Each number is 200 + 40 x the weight over its row's rms, rounded and kept within 0 to 999. Layers, rows and columns count from 0. The size before them is the row's rms in percent of the matrix's.

# layer 6 MLP down (transposed), 576x224, rms 0.0505, rows 485-505, columns 112-223
102,239,153,195,202,189,181,147,199,195,242,195,247,201,174,132,223,245,176,246,199,244,123,223,251,160,137,198,174,181,170,253,184,243,309,208,178,225,249,162,155,181,186,151,187,218,179,223,162,171,231,192,189,225,153,200,207,161,188,160,193,175,250,231,213,237,265,205,130,237,218,228,226,138,137,247,231,216,242,184,250,111,236,187,268,119,137,257,203,198,168,182,120,189,207,255,238,220,193,229,222,181,192,292,215,211,198,258,200,182,213,194,159
092,232,242,220,181,243,170,174,170,250,180,216,208,234,237,203,197,255,195,230,243,103,225,221,233,223,181,193,201,149,157,224,187,178,218,185,246,180,158,220,208,155,216,178,216,199,202,277,207,170,229,251,237,240,155,222,168,222,147,164,165,215,244,267,165,199,185,256,195,156,229,166,178,219,164,193,180,157,215,172,181,253,249,125,248,295,195,160,183,214,199,136,183,263,212,194,205,204,205,189,131,157,107,227,174,156,171,279,223,275,194,282,168
100,165,193,211,234,176,201,123,238,293,193,196,176,208,183,186,215,201,87,202,128,178,255,217,238,190,251,187,169,216,218,215,116,233,268,104,193,236,230,213,157,201,206,237,200,132,192,142,247,214,286,171,176,208,204,211,189,233,231,198,166,190,148,168,240,178,228,193,275,200,236,251,152,200,214,191,222,218,246,224,120,230,226,242,263,166,306,148,170,150,172,223,231,164,215,216,210,166,173,182,165,139,226,250,171,236,246,182,256,111,167,175,240
101,238,201,201,277,139,128,140,291,220,271,204,212,256,170,215,195,267,228,189,189,134,284,183,252,183,204,153,187,200,221,202,222,213,164,205,211,225,239,246,115,238,192,184,212,232,203,194,215,228,207,302,229,234,213,214,152,202,249,156,237,307,203,279,201,150,180,157,196,226,175,170,218,225,292,170,277,183,261,184,201,208,204,120,234,238,188,259,232,166,175,236,123,195,193,155,193,132,157,138,190,226,202,192,147,216,197,252,147,164,173,206,204
102,177,233,268,236,190,207,262,178,208,198,230,237,196,219,178,221,327,162,213,192,87,197,151,218,186,225,179,228,230,197,271,181,214,121,144,204,173,162,171,167,186,179,192,191,206,179,228,120,280,222,189,170,275,162,170,317,181,129,222,270,223,276,160,196,177,206,165,257,262,293,196,273,182,213,222,240,245,188,144,221,224,189,207,183,218,258,260,258,108,230,207,247,205,236,196,186,242,202,243,178,244,218,254,196,191,233,236,211,242,222,252,233
097,275,200,167,186,149,257,259,163,167,150,208,128,188,186,210,197,182,175,139,148,145,232,193,270,258,197,192,176,251,145,156,274,168,303,230,301,196,244,168,117,243,189,247,182,206,127,255,166,143,158,188,195,111,201,225,227,223,190,198,197,213,192,170,223,190,176,193,214,151,160,213,210,239,203,209,176,140,235,159,142,204,233,249,214,180,216,232,124,202,263,178,192,229,265,211,213,169,174,220,255,195,196,240,270,214,174,189,186,188,156,227,207
107,197,222,226,162,232,223,175,199,238,222,222,185,134,178,181,219,188,210,218,171,228,199,179,188,147,134,220,151,163,237,265,251,202,144,187,269,206,189,194,168,228,173,146,202,239,268,221,217,131,223,190,194,161,207,187,207,119,249,246,150,174,270,161,163,204,193,177,236,179,164,203,164,243,212,201,170,186,234,153,222,249,196,139,200,177,243,242,209,231,139,246,160,256,170,200,218,207,174,124,188,183,232,175,257,152,160,172,153,214,234,190,220
102,214,171,178,283,132,247,178,191,185,186,176,122,261,209,208,169,111,182,247,181,193,242,250,195,196,246,226,236,201,268,167,128,234,302,206,203,217,225,227,251,198,115,138,160,250,89,156,212,190,143,178,206,218,331,238,214,183,190,205,188,176,213,214,185,254,225,205,204,218,159,249,198,187,186,169,178,184,165,144,183,197,181,158,184,226,188,171,170,209,230,137,207,218,209,182,269,186,161,198,180,164,204,197,220,154,240,231,179,229,191,181,220
098,146,181,257,198,212,167,183,221,200,210,238,164,193,189,237,229,192,184,192,231,175,204,168,128,203,152,195,187,204,235,226,148,215,196,244,153,204,164,188,191,210,287,174,137,156,212,220,181,219,267,195,193,206,160,187,250,223,220,176,244,206,229,152,206,177,237,244,225,134,216,256,236,279,310,170,242,188,239,219,249,207,196,220,272,156,201,228,246,206,197,226,190,237,203,184,117,208,263,227,225,237,138,220,147,207,199,219,263,150,197,244,171
098,239,179,250,199,180,199,243,215,224,179,216,249,197,227,147,231,172,177,251,190,133,249,196,202,170,263,188,208,222,225,141,231,231,291,239,185,233,153,120,254,156,167,148,224,180,203,167,187,137,219,218,221,140,141,184,195,119,206,116,202,183,210,242,247,208,288,96,207,193,155,229,249,137,179,207,164,235,163,241,158,201,258,147,239,270,103,211,208,220,162,192,204,185,190,62,128,165,217,194,209,239,241,220,208,90,210,188,158,167,204,196,224
099,148,138,227,203,233,192,142,181,226,199,179,235,246,263,212,183,156,242,241,186,231,125,184,172,157,210,211,183,159,188,142,228,161,178,193,243,171,246,254,215,252,262,119,176,195,143,239,117,266,231,251,250,183,164,270,250,183,179,254,140,203,233,184,163,160,209,216,114,194,187,168,193,233,217,209,173,205,170,193,195,220,294,224,183,174,177,234,212,239,244,223,277,242,186,215,185,206,115,204,174,233,206,233,81,165,118,126,241,134,193,204,209
093,193,300,248,145,235,107,269,223,172,170,210,134,212,220,249,243,205,214,206,165,166,197,233,183,190,187,287,183,149,149,135,200,188,195,183,277,222,232,165,227,183,150,204,161,239,155,143,284,249,226,141,182,174,306,141,202,176,189,166,210,162,238,235,225,177,178,273,167,223,181,266,209,194,186,201,196,195,184,233,190,146,217,240,167,193,224,213,146,124,196,249,208,234,198,181,184,239,147,198,247,235,167,156,187,232,187,218,92,177,245,238,249
103,193,309,189,211,250,158,186,166,258,179,196,125,278,187,195,239,195,254,189,224,178,191,190,135,217,263,215,158,253,172,145,221,174,169,197,249,159,143,165,201,184,139,256,242,215,191,173,195,274,225,214,166,190,192,219,207,193,196,188,192,193,175,135,272,182,211,220,188,204,170,229,214,188,192,206,200,262,263,169,216,156,288,225,254,180,157,222,254,215,175,186,224,152,151,195,182,237,191,230,233,205,245,183,170,202,141,254,208,129,225,170,266
096,136,218,190,233,201,195,184,178,234,186,203,260,181,177,180,193,189,182,208,246,151,231,191,166,211,255,233,147,193,235,229,218,194,254,271,171,164,206,202,191,165,233,231,243,223,237,237,227,164,259,224,244,232,241,182,259,209,143,169,223,219,198,172,181,228,227,262,119,215,202,197,187,149,202,198,255,188,186,158,290,254,224,255,284,205,164,264,219,174,176,151,213,163,207,193,178,197,167,136,45,256,229,179,202,238,199,190,150,163,164,152,236
097,218,261,131,165,193,262,208,146,133,143,191,214,269,254,163,222,252,223,168,184,251,152,230,209,248,171,250,189,208,192,192,214,167,250,222,163,237,212,175,147,187,242,238,164,188,156,175,178,189,137,155,216,209,183,136,190,258,200,203,229,170,134,263,216,180,202,221,248,176,219,201,182,262,244,237,211,188,181,210,171,167,181,167,120,180,147,185,143,193,182,207,176,204,151,201,172,227,154,228,265,75,159,205,162,249,215,184,292,229,197,120,266
105,135,190,249,217,247,188,192,153,223,216,94,263,232,209,205,156,221,240,230,191,203,168,148,140,239,198,159,179,172,165,144,216,149,93,199,257,193,242,165,162,188,231,234,208,237,179,236,240,210,201,174,281,198,177,278,236,251,192,156,159,171,252,156,174,236,243,167,242,180,197,244,212,203,245,177,192,178,207,164,150,180,354,186,204,183,174,156,163,233,202,254,205,164,204,235,203,191,224,259,239,168,197,202,104,213,210,228,170,204,209,204,147
105,224,151,188,214,160,223,237,178,206,180,134,230,240,208,194,243,197,167,214,203,232,180,221,139,216,241,202,137,208,165,177,234,189,173,210,200,217,209,97,157,209,165,221,150,193,302,216,163,128,196,213,161,225,161,258,77,195,240,132,247,150,157,199,164,102,206,109,173,256,170,169,203,229,192,142,183,208,195,212,177,144,141,194,100,254,178,210,277,224,191,158,243,213,236,198,151,193,216,184,188,175,244,174,225,218,200,174,271,209,272,224,200
102,194,243,224,210,190,217,181,248,185,221,293,210,219,230,249,307,144,189,226,154,243,237,179,183,209,203,166,174,170,145,166,245,226,58,205,147,161,159,141,188,191,201,111,186,210,208,200,145,202,162,176,135,186,153,134,176,179,223,225,263,196,175,169,266,123,124,228,148,186,146,121,183,223,169,181,181,230,183,173,204,238,165,181,159,98,233,219,244,161,219,168,139,157,218,197,259,192,192,220,203,227,208,224,148,184,235,220,136,184,213,217,154
106,197,231,164,177,176,181,190,232,175,226,174,182,174,205,212,223,250,186,212,156,144,178,260,199,197,183,220,193,190,191,177,191,162,160,143,219,241,198,207,171,210,194,143,153,176,171,118,220,249,192,180,256,286,199,164,203,224,184,192,150,196,182,225,200,121,226,185,222,232,238,262,236,222,194,203,164,197,192,131,204,241,194,153,197,248,194,238,260,98,175,167,206,220,187,170,241,149,234,182,174,216,163,194,217,259,186,155,194,214,200,200,166
105,153,217,225,154,185,186,180,241,176,265,290,201,234,226,254,222,193,155,195,275,246,229,172,160,236,235,183,135,205,222,195,231,121,294,156,136,249,182,229,173,130,175,257,209,159,175,227,142,228,138,222,219,185,216,181,203,147,195,221,290,150,169,188,145,226,240,176,194,210,246,240,231,218,113,223,246,230,197,271,165,192,158,139,212,265,149,213,247,219,218,162,242,207,159,210,158,212,161,219,180,191,221,194,213,279,211,217,220,81,209,320,248
101,258,215,152,155,242,264,226,131,130,144,217,182,220,183,164,231,101,219,174,171,254,174,221,204,205,119,163,222,146,194,161,186,208,189,230,216,195,216,161,115,256,201,141,257,206,142,135,214,287,166,235,252,190,257,236,184,245,104,148,189,210,253,189,152,162,235,214,244,185,177,188,223,175,201,223,144,202,257,179,180,218,191,160,187,197,238,195,155,174,194,169,170,97,206,229,117,242,226,149,165,275,217,146,186,248,151,185,257,239,215,192,191
# layer 6 MLP gate, 576x224, rms 0.0505, rows 486-506, columns 112-223
094,132,220,147,198,234,227,194,207,213,136,249,253,166,210,220,197,208,105,179,174,192,124,126,98,154,280,277,229,229,210,264,276,212,236,171,211,165,172,207,210,233,277,208,189,209,261,170,226,158,209,211,183,213,108,285,164,212,203,135,199,138,188,186,156,264,149,274,177,163,207,169,216,171,271,202,239,247,177,227,228,177,214,94,225,250,171,229,156,283,137,214,159,230,177,237,171,223,195,189,275,210,237,162,199,188,219,239,175,159,200,170,262
100,247,197,157,155,244,152,165,263,188,232,247,192,213,190,173,214,221,218,194,229,175,194,237,186,238,218,247,206,202,241,179,272,200,191,231,184,198,272,220,178,202,178,168,157,219,182,176,231,168,240,178,187,219,155,194,215,234,137,262,219,113,217,215,137,233,266,155,296,156,168,155,176,178,258,178,149,228,215,152,157,206,178,248,252,229,239,164,231,169,169,244,215,241,263,228,176,209,143,234,252,183,169,168,185,188,228,178,280,179,152,222,185
094,158,234,179,200,232,231,175,187,168,241,180,158,204,161,363,182,238,230,259,172,171,232,149,228,272,167,190,179,195,160,233,224,183,108,252,225,132,208,228,234,251,146,206,207,146,177,148,184,250,207,162,201,208,196,225,142,258,245,126,259,290,157,183,173,137,138,189,181,142,241,247,250,180,248,222,168,194,214,172,220,193,189,187,152,190,216,168,129,266,163,214,221,190,232,237,296,168,187,226,147,165,262,295,171,200,143,224,195,176,228,256,236
098,228,198,181,184,241,202,192,198,196,232,244,189,230,229,284,182,206,143,213,180,225,194,115,224,169,267,162,154,190,238,264,162,188,229,324,208,225,169,290,230,155,202,220,147,224,167,179,235,231,183,186,168,154,178,153,232,201,228,154,137,185,220,221,184,204,182,166,146,236,223,181,260,217,177,204,160,172,173,160,227,188,240,114,255,303,176,160,174,233,255,189,239,137,175,245,140,220,239,208,142,222,201,157,158,167,243,149,257,181,214,212,212
099,270,249,252,153,148,229,232,247,198,234,177,151,253,212,41,256,246,170,219,187,166,222,222,177,222,233,196,242,214,230,214,247,190,310,269,216,262,226,216,192,172,186,141,145,147,171,239,222,184,139,199,196,180,231,232,210,186,262,207,195,262,220,204,268,190,172,232,251,245,175,232,150,203,209,162,146,177,243,216,187,220,214,215,252,176,299,198,211,191,243,172,227,227,161,248,163,226,171,248,152,200,215,225,224,217,295,246,274,205,219,193,314
102,198,191,170,305,254,207,220,171,213,213,167,158,182,129,240,272,196,219,222,226,199,205,232,99,194,241,195,177,250,205,258,208,146,181,240,221,197,194,240,241,221,201,208,195,188,167,173,211,201,242,202,217,225,168,192,204,199,226,235,208,253,228,220,196,217,193,194,253,84,186,246,234,245,176,207,176,169,213,276,205,261,155,204,229,148,81,266,97,168,143,183,178,215,182,238,209,211,268,302,153,266,152,277,146,146,179,268,217,168,204,208,250
099,226,204,174,162,150,139,194,160,150,116,207,242,177,139,227,210,230,135,278,243,218,227,141,170,220,197,184,181,226,176,145,173,172,209,228,277,167,181,164,217,233,189,242,134,182,331,219,175,223,225,211,251,214,153,170,175,225,238,205,139,210,167,196,196,143,237,133,202,226,254,261,216,173,157,229,214,190,228,184,259,228,132,162,119,213,203,190,182,249,177,182,188,232,198,269,115,188,293,166,224,162,190,235,212,217,172,170,211,159,123,200,225
100,214,211,217,134,185,179,253,176,173,200,168,199,187,223,213,192,193,277,203,194,198,264,210,140,195,214,208,188,205,255,289,259,196,177,242,149,180,221,203,229,187,213,172,271,169,200,231,200,243,207,209,243,230,221,195,177,201,278,267,221,266,206,221,209,156,175,220,158,235,251,175,166,175,229,208,173,150,166,179,180,239,199,240,260,193,247,206,156,151,200,237,174,194,219,248,136,235,145,228,190,238,199,203,261,113,216,222,266,220,192,182,195
100,164,279,227,99,185,119,236,202,198,172,183,156,210,213,245,165,209,197,199,165,205,241,133,193,235,173,238,222,201,218,165,178,159,287,225,199,135,233,172,227,193,127,131,203,214,162,265,182,257,138,221,175,252,203,95,215,122,148,227,197,182,232,249,102,243,229,204,178,143,234,154,162,260,196,265,215,197,241,188,205,153,141,195,193,152,176,263,226,135,224,210,276,261,188,208,118,133,251,138,154,173,129,213,145,261,156,206,244,247,179,153,186
101,192,221,296,198,198,217,121,191,249,181,140,159,216,197,139,262,294,267,195,162,228,258,197,154,209,141,213,123,250,157,236,194,244,115,173,170,251,165,194,150,286,219,221,150,194,166,208,237,218,193,236,243,163,239,256,273,182,225,205,205,207,181,180,287,135,204,207,169,171,231,246,139,149,163,186,242,202,163,162,228,248,113,240,148,246,213,172,157,232,177,192,162,194,189,208,267,230,194,158,196,205,241,221,131,187,204,222,179,163,158,182,236
092,203,227,247,196,207,125,265,271,141,198,249,188,232,206,181,245,217,206,199,196,142,203,156,201,185,121,63,208,152,235,113,170,188,240,179,177,192,210,246,273,259,162,253,206,91,194,239,222,229,225,159,180,179,220,117,205,177,220,218,190,194,149,185,210,174,132,162,229,167,153,159,208,192,194,244,238,168,278,236,219,234,209,154,203,259,134,194,215,220,200,238,200,193,226,114,283,198,163,150,225,205,187,208,129,190,226,217,219,204,179,165,128
107,288,251,218,185,203,162,236,198,244,212,254,203,148,173,131,215,221,109,234,234,255,143,248,177,179,193,160,192,209,163,163,199,220,157,250,204,212,203,197,153,247,120,107,186,284,176,198,160,189,210,253,155,215,207,205,216,201,176,209,274,205,194,185,225,148,180,134,190,219,199,158,246,260,192,181,185,189,232,212,227,154,196,218,223,231,233,157,177,268,178,207,182,257,215,188,204,225,253,242,226,208,316,232,148,212,193,183,317,220,253,192,274
097,211,210,179,182,204,246,234,248,228,187,196,237,245,210,264,239,250,190,151,200,150,149,173,249,252,165,275,220,204,226,248,280,138,288,201,194,224,207,280,245,147,255,247,174,182,209,195,149,201,175,254,224,218,202,174,164,259,231,159,195,228,213,198,241,242,207,232,178,182,236,133,237,158,139,303,206,167,194,158,216,183,220,155,250,211,280,247,121,166,153,179,278,210,244,288,174,187,230,239,171,291,186,173,241,185,192,191,187,218,140,166,192
100,307,215,204,165,249,164,199,200,207,153,175,250,212,253,169,182,205,141,191,224,194,206,129,172,126,224,243,203,215,152,237,229,242,279,235,227,168,208,133,200,187,226,171,282,199,169,202,239,219,173,240,151,213,182,271,235,192,234,249,124,206,186,228,184,252,206,195,228,159,265,159,223,231,189,167,187,229,224,242,213,166,207,162,172,215,116,249,182,163,126,183,264,263,199,196,232,155,184,204,180,276,211,199,214,209,229,225,224,184,254,275,94
104,78,141,252,193,133,193,201,198,204,222,182,251,140,220,195,238,156,174,184,258,215,240,191,186,182,208,179,200,203,216,204,229,169,199,193,222,195,162,187,241,190,198,199,140,107,209,202,218,167,204,157,174,153,213,151,171,225,292,147,224,229,204,247,230,179,120,114,218,186,179,149,226,203,240,259,193,140,120,184,154,232,180,156,174,209,181,203,270,185,169,199,155,217,251,202,209,179,184,166,163,240,162,231,146,270,189,212,242,182,212,229,122
094,218,137,182,203,190,196,304,154,218,197,210,202,209,219,194,216,200,206,195,216,244,159,222,206,273,144,235,180,112,154,173,180,214,178,250,202,222,208,202,230,194,152,223,177,149,257,232,124,138,200,151,168,234,256,214,202,130,246,184,254,189,225,292,195,93,170,191,178,268,179,220,99,189,228,200,177,196,243,236,227,186,241,259,197,159,227,174,157,167,202,148,155,196,229,225,203,177,192,229,211,151,215,173,154,292,243,166,219,181,249,145,184
105,211,192,211,279,261,205,224,162,252,173,196,206,185,183,141,214,184,157,204,164,222,235,223,242,157,204,234,260,252,169,145,237,237,171,208,136,212,209,205,173,147,227,206,153,181,167,159,209,204,228,237,230,231,227,204,216,237,254,199,186,232,193,364,184,186,195,271,171,215,283,195,218,222,183,161,98,181,232,204,170,181,216,161,259,276,199,149,95,136,206,231,206,211,202,202,160,132,164,246,244,222,209,175,233,260,256,187,169,153,220,186,194
103,251,164,183,215,166,162,298,237,225,96,199,207,267,204,202,192,199,154,196,213,180,240,257,137,176,205,273,188,275,116,229,248,176,190,157,254,202,208,201,219,216,131,181,209,196,246,239,191,238,165,189,154,209,212,223,197,230,125,200,204,168,205,171,180,146,130,168,264,256,136,187,190,238,204,261,230,211,212,189,271,237,236,234,270,217,274,252,193,205,261,181,170,231,145,196,197,228,229,229,192,297,182,154,198,203,235,207,214,174,250,173,213
104,186,248,167,198,202,259,196,180,210,244,146,209,178,201,155,230,217,305,248,214,180,250,153,208,172,127,191,181,215,126,144,157,195,121,161,266,204,212,166,176,156,198,120,232,198,120,122,203,206,199,143,200,214,138,200,186,191,190,255,228,186,227,165,224,164,179,255,205,139,178,203,108,177,216,243,217,153,208,139,193,179,217,169,258,251,150,268,183,152,175,177,220,183,253,224,271,202,258,167,179,229,132,166,198,232,248,111,182,156,196,229,136
104,148,232,130,178,149,202,246,257,154,212,174,224,193,188,160,192,210,144,168,181,159,215,216,194,130,152,243,243,285,235,241,217,196,161,170,199,206,230,232,235,236,268,199,215,166,159,215,241,184,173,159,262,200,226,229,152,129,210,211,250,173,192,187,220,101,160,159,210,248,242,235,197,179,187,222,302,229,209,223,208,297,180,144,156,231,219,139,229,168,205,235,234,223,146,269,211,177,260,300,237,217,186,197,236,200,166,302,199,171,177,182,199
095,210,287,139,175,138,279,151,241,143,157,276,152,131,211,214,201,249,235,136,170,139,189,180,166,224,87,268,235,165,191,182,225,206,187,209,210,213,134,223,182,221,230,240,159,188,173,171,195,144,186,194,196,254,199,183,254,246,207,204,190,200,263,125,164,264,169,141,205,194,269,237,123,267,151,258,222,191,223,181,146,246,191,150,275,219,229,209,179,175,185,192,274,176,207,202,207,229,245,173,186,211,195,250,194,214,199,252,215,188,179,162,342
# layer 6 MLP up, 576x224, rms 0.0505, rows 486-506, columns 112-223
099,179,259,141,216,180,261,148,163,209,206,150,304,229,185,226,198,180,182,89,176,187,190,144,166,157,210,259,195,183,215,256,177,197,214,157,182,195,269,206,152,154,158,212,154,235,173,151,137,242,201,253,286,228,215,277,193,202,255,171,208,219,166,170,322,186,183,175,186,219,152,129,269,212,206,158,244,213,195,246,189,217,273,189,184,179,211,192,159,117,200,206,215,259,251,214,202,207,199,251,192,186,155,257,166,194,165,153,92,186,166,215,162
095,162,199,238,147,223,139,196,220,196,209,213,187,218,164,176,223,216,208,177,160,222,250,170,204,208,155,265,170,179,155,223,164,223,199,201,202,191,243,72,247,171,239,195,183,222,231,148,279,194,210,209,121,112,265,186,168,198,255,210,172,152,240,267,302,226,144,187,218,205,157,185,218,270,192,203,156,204,135,213,168,186,131,214,168,147,201,165,208,263,238,209,157,222,264,215,209,305,199,209,236,197,210,215,188,175,204,314,150,234,161,204,227
105,241,166,192,284,186,165,222,188,220,247,182,176,160,176,272,190,196,250,142,223,271,177,257,199,218,174,183,170,161,186,235,261,124,169,235,156,244,247,261,156,98,222,192,268,163,180,221,200,172,115,221,208,229,192,187,207,217,166,206,225,161,233,315,269,179,224,261,143,191,232,199,159,240,184,177,178,132,279,238,184,204,229,184,211,221,171,205,150,123,207,154,130,249,238,124,185,185,200,238,176,216,198,213,200,199,148,183,208,206,221,186,187
106,234,149,185,256,205,176,190,192,218,209,219,222,159,175,140,248,237,144,217,205,171,92,176,192,205,164,176,168,257,259,189,165,74,183,103,191,161,103,198,223,159,212,187,170,239,155,259,108,170,141,201,137,217,192,181,198,252,160,190,195,178,204,282,236,198,153,199,115,157,180,226,249,161,200,201,303,231,225,196,211,200,180,193,177,201,182,204,211,185,197,215,198,170,198,199,223,215,194,146,222,246,221,238,156,162,206,157,189,138,190,181,119
100,201,142,161,221,170,183,183,165,224,172,217,172,222,210,187,209,153,231,225,208,237,167,234,234,178,283,203,172,162,297,210,218,150,257,194,166,166,218,144,140,194,203,218,203,216,207,158,189,188,260,181,95,273,220,211,221,222,227,200,223,232,243,274,180,207,196,169,196,187,241,227,146,265,276,255,99,224,236,188,122,133,196,250,154,163,224,119,217,224,166,186,176,204,253,183,194,192,207,236,223,208,223,214,112,169,200,160,218,169,191,216,243
099,213,207,218,184,215,187,241,250,244,105,214,235,205,126,175,177,167,139,224,192,194,225,170,174,144,185,134,131,171,137,212,211,233,146,171,193,189,158,163,169,199,216,130,175,156,231,238,203,170,249,188,227,170,224,216,256,187,148,200,247,145,203,201,207,247,201,289,130,192,190,227,207,199,123,226,173,244,210,122,244,208,218,132,167,284,243,241,172,148,178,146,230,161,116,243,162,179,147,191,202,195,253,239,216,282,143,151,262,257,257,212,242
099,163,193,221,134,144,177,178,274,218,147,201,219,172,195,272,188,132,233,186,164,180,126,225,158,160,185,183,176,223,215,168,239,239,231,158,201,138,241,256,258,206,226,164,250,185,171,226,208,255,205,209,237,143,200,163,150,212,218,230,182,178,157,182,195,185,199,239,223,159,168,276,228,249,277,189,206,221,220,116,256,206,213,169,226,131,229,198,167,219,106,248,139,143,188,220,240,283,191,227,229,243,224,256,155,154,235,147,222,173,172,208,148
100,157,193,208,196,204,131,99,255,180,137,183,189,234,190,196,169,118,197,149,215,159,138,223,221,181,255,215,185,221,235,236,171,146,239,219,195,164,135,154,246,188,167,249,217,172,249,168,175,116,200,194,170,194,249,210,242,199,186,219,272,225,179,136,211,273,220,266,139,194,218,200,255,231,280,226,156,203,152,189,191,216,117,125,201,267,202,137,206,215,207,266,195,190,148,206,191,242,191,275,153,223,201,122,163,255,190,208,212,213,163,210,199
105,224,174,268,169,125,155,265,196,187,227,224,227,228,168,229,136,246,175,162,169,260,174,167,176,206,224,222,173,180,181,205,164,171,252,221,208,226,154,175,218,206,188,233,191,136,175,112,139,211,173,167,223,140,226,216,191,244,182,198,128,204,269,121,179,161,173,187,199,255,201,194,222,194,143,145,221,244,229,227,289,193,201,226,173,175,181,110,178,189,116,212,279,218,213,247,268,240,144,161,200,257,236,229,246,173,290,206,241,169,230,246,68
098,188,229,181,211,128,176,279,169,202,210,199,223,283,174,213,209,156,265,218,201,129,181,164,200,162,184,198,179,133,286,262,227,179,179,189,161,233,232,236,135,132,151,165,189,244,226,270,257,193,123,193,184,174,207,244,194,182,220,191,177,160,264,177,113,270,195,134,234,142,170,228,219,267,274,172,104,129,154,214,165,163,213,110,165,154,175,200,212,238,178,254,274,203,172,228,187,208,269,198,209,255,243,250,203,239,322,231,182,211,198,174,236
097,259,208,217,255,218,178,168,237,242,136,165,194,121,173,118,175,192,230,207,135,243,245,184,208,137,261,154,179,294,275,183,205,206,215,148,207,186,149,194,153,198,265,180,155,171,176,182,196,227,254,253,172,210,238,209,171,212,129,195,233,203,217,191,219,157,121,162,150,199,242,227,224,211,180,142,189,199,222,163,188,174,162,224,167,253,111,163,249,163,160,176,270,203,214,186,157,204,289,191,152,177,225,213,138,223,197,203,229,274,142,170,186
091,148,188,227,190,167,132,106,202,217,196,222,229,203,201,180,202,188,216,230,209,204,215,276,212,181,216,218,276,214,210,174,191,140,229,220,177,139,272,120,130,238,104,168,240,269,245,251,209,193,221,197,224,191,208,174,230,236,192,245,252,219,173,108,193,323,154,210,172,239,180,220,245,139,234,274,221,198,175,208,166,166,298,266,171,196,264,145,181,165,140,145,245,216,145,226,207,206,206,297,161,163,262,234,222,184,191,215,299,160,230,213,174
099,116,245,200,94,138,142,172,151,173,210,207,184,163,200,195,168,185,219,243,163,296,151,135,205,198,156,225,249,137,196,224,183,198,223,264,273,233,162,162,225,237,188,156,225,194,229,226,193,183,134,291,169,259,218,166,172,265,193,178,214,160,183,180,208,137,174,248,151,200,233,176,240,143,202,213,204,183,186,213,209,221,144,228,175,192,172,173,265,239,185,231,223,241,173,182,236,209,179,189,184,179,150,116,185,234,203,172,210,265,163,133,121
099,246,175,225,242,236,227,149,119,192,283,224,149,288,188,214,253,153,182,162,173,182,215,190,193,178,128,165,190,198,259,183,164,180,223,182,150,179,116,301,143,249,235,135,180,219,218,110,247,224,152,179,267,208,236,224,178,243,199,219,213,205,210,261,215,195,203,159,200,180,254,169,199,222,264,190,292,170,209,219,187,206,123,200,194,222,243,202,130,208,148,215,215,170,101,156,159,229,169,148,148,195,178,168,241,176,204,190,127,208,211,175,233
099,139,158,274,225,226,179,217,263,160,117,208,183,183,142,290,156,169,167,222,265,145,230,163,179,169,191,242,169,187,180,221,183,154,198,211,237,231,151,249,274,203,209,147,187,142,149,277,192,151,167,230,196,219,204,225,151,240,197,187,211,220,278,173,157,161,205,225,305,228,151,225,149,240,228,202,200,181,184,223,141,182,226,184,224,281,234,261,195,207,238,214,122,175,207,152,256,163,221,193,265,210,239,197,228,224,286,245,106,231,181,228,253
099,122,196,252,153,224,249,196,218,231,242,186,263,151,168,215,245,245,155,261,141,246,124,167,167,162,280,264,189,162,178,227,214,197,200,211,239,273,251,189,201,222,263,213,166,210,216,196,177,233,242,201,177,264,205,215,255,252,193,152,203,201,178,158,208,190,171,182,272,201,219,200,209,106,148,205,181,159,187,198,241,226,124,234,270,246,211,203,204,198,126,155,240,188,235,164,203,245,144,108,195,266,86,195,112,205,120,291,201,238,215,262,215
104,116,173,147,223,214,267,220,235,223,209,240,122,259,185,185,190,180,167,273,231,203,202,205,277,142,278,231,235,203,190,132,231,168,190,207,168,192,148,194,185,231,198,200,195,187,213,245,200,219,197,158,241,201,192,212,203,190,218,154,190,142,207,174,165,162,130,238,173,147,259,202,211,198,120,170,175,218,221,240,222,183,210,160,214,140,222,158,277,146,130,186,162,158,169,179,215,267,213,174,217,210,265,195,166,234,199,292,154,194,243,177,217
102,158,207,145,158,183,170,254,213,130,272,185,202,151,226,188,198,107,200,165,175,129,121,154,235,184,244,223,294,173,267,178,159,244,95,311,114,167,209,229,209,271,236,189,179,172,149,199,151,266,237,241,231,194,245,119,176,197,175,179,122,154,210,207,243,213,149,149,139,223,194,237,235,220,150,179,187,196,266,177,189,221,165,186,171,202,207,207,218,231,167,225,202,153,137,190,199,175,164,256,230,203,188,213,231,230,181,214,273,251,181,221,220
104,160,166,177,180,122,272,287,196,223,131,179,209,264,267,181,167,152,240,142,218,145,299,185,140,134,219,159,207,249,223,161,249,182,176,228,152,118,170,152,239,212,204,223,155,134,244,233,214,191,279,142,278,211,222,191,135,172,259,146,251,245,273,173,153,204,130,173,126,216,183,214,174,237,247,192,174,192,200,164,170,183,219,214,160,225,184,186,187,269,228,117,181,183,126,232,200,110,144,240,105,218,199,210,207,252,192,195,211,153,159,247,247
095,184,210,174,209,170,107,162,190,247,165,229,173,159,191,220,191,225,215,174,227,234,190,166,212,280,200,184,213,278,181,162,247,217,174,243,301,158,176,251,197,191,197,235,137,154,215,167,277,272,217,183,205,186,165,177,153,205,286,228,266,252,190,247,185,188,182,172,134,251,209,208,198,235,143,209,235,245,177,139,258,189,180,112,169,180,202,141,210,144,241,135,210,292,193,142,200,240,178,195,203,205,157,188,177,157,186,219,223,193,233,183,139
096,157,210,199,229,218,195,182,222,136,265,173,244,274,195,216,196,198,249,260,209,176,166,188,183,130,137,162,217,264,182,264,134,203,158,238,245,194,193,141,160,177,171,157,230,214,257,189,190,199,213,242,245,217,235,257,168,225,212,159,155,202,198,265,196,152,149,279,229,250,224,245,226,166,142,136,177,156,178,151,176,140,196,189,194,221,196,166,187,140,210,143,234,182,180,254,208,203,209,248,259,258,153,212,240,186,185,214,171,278,158,152,151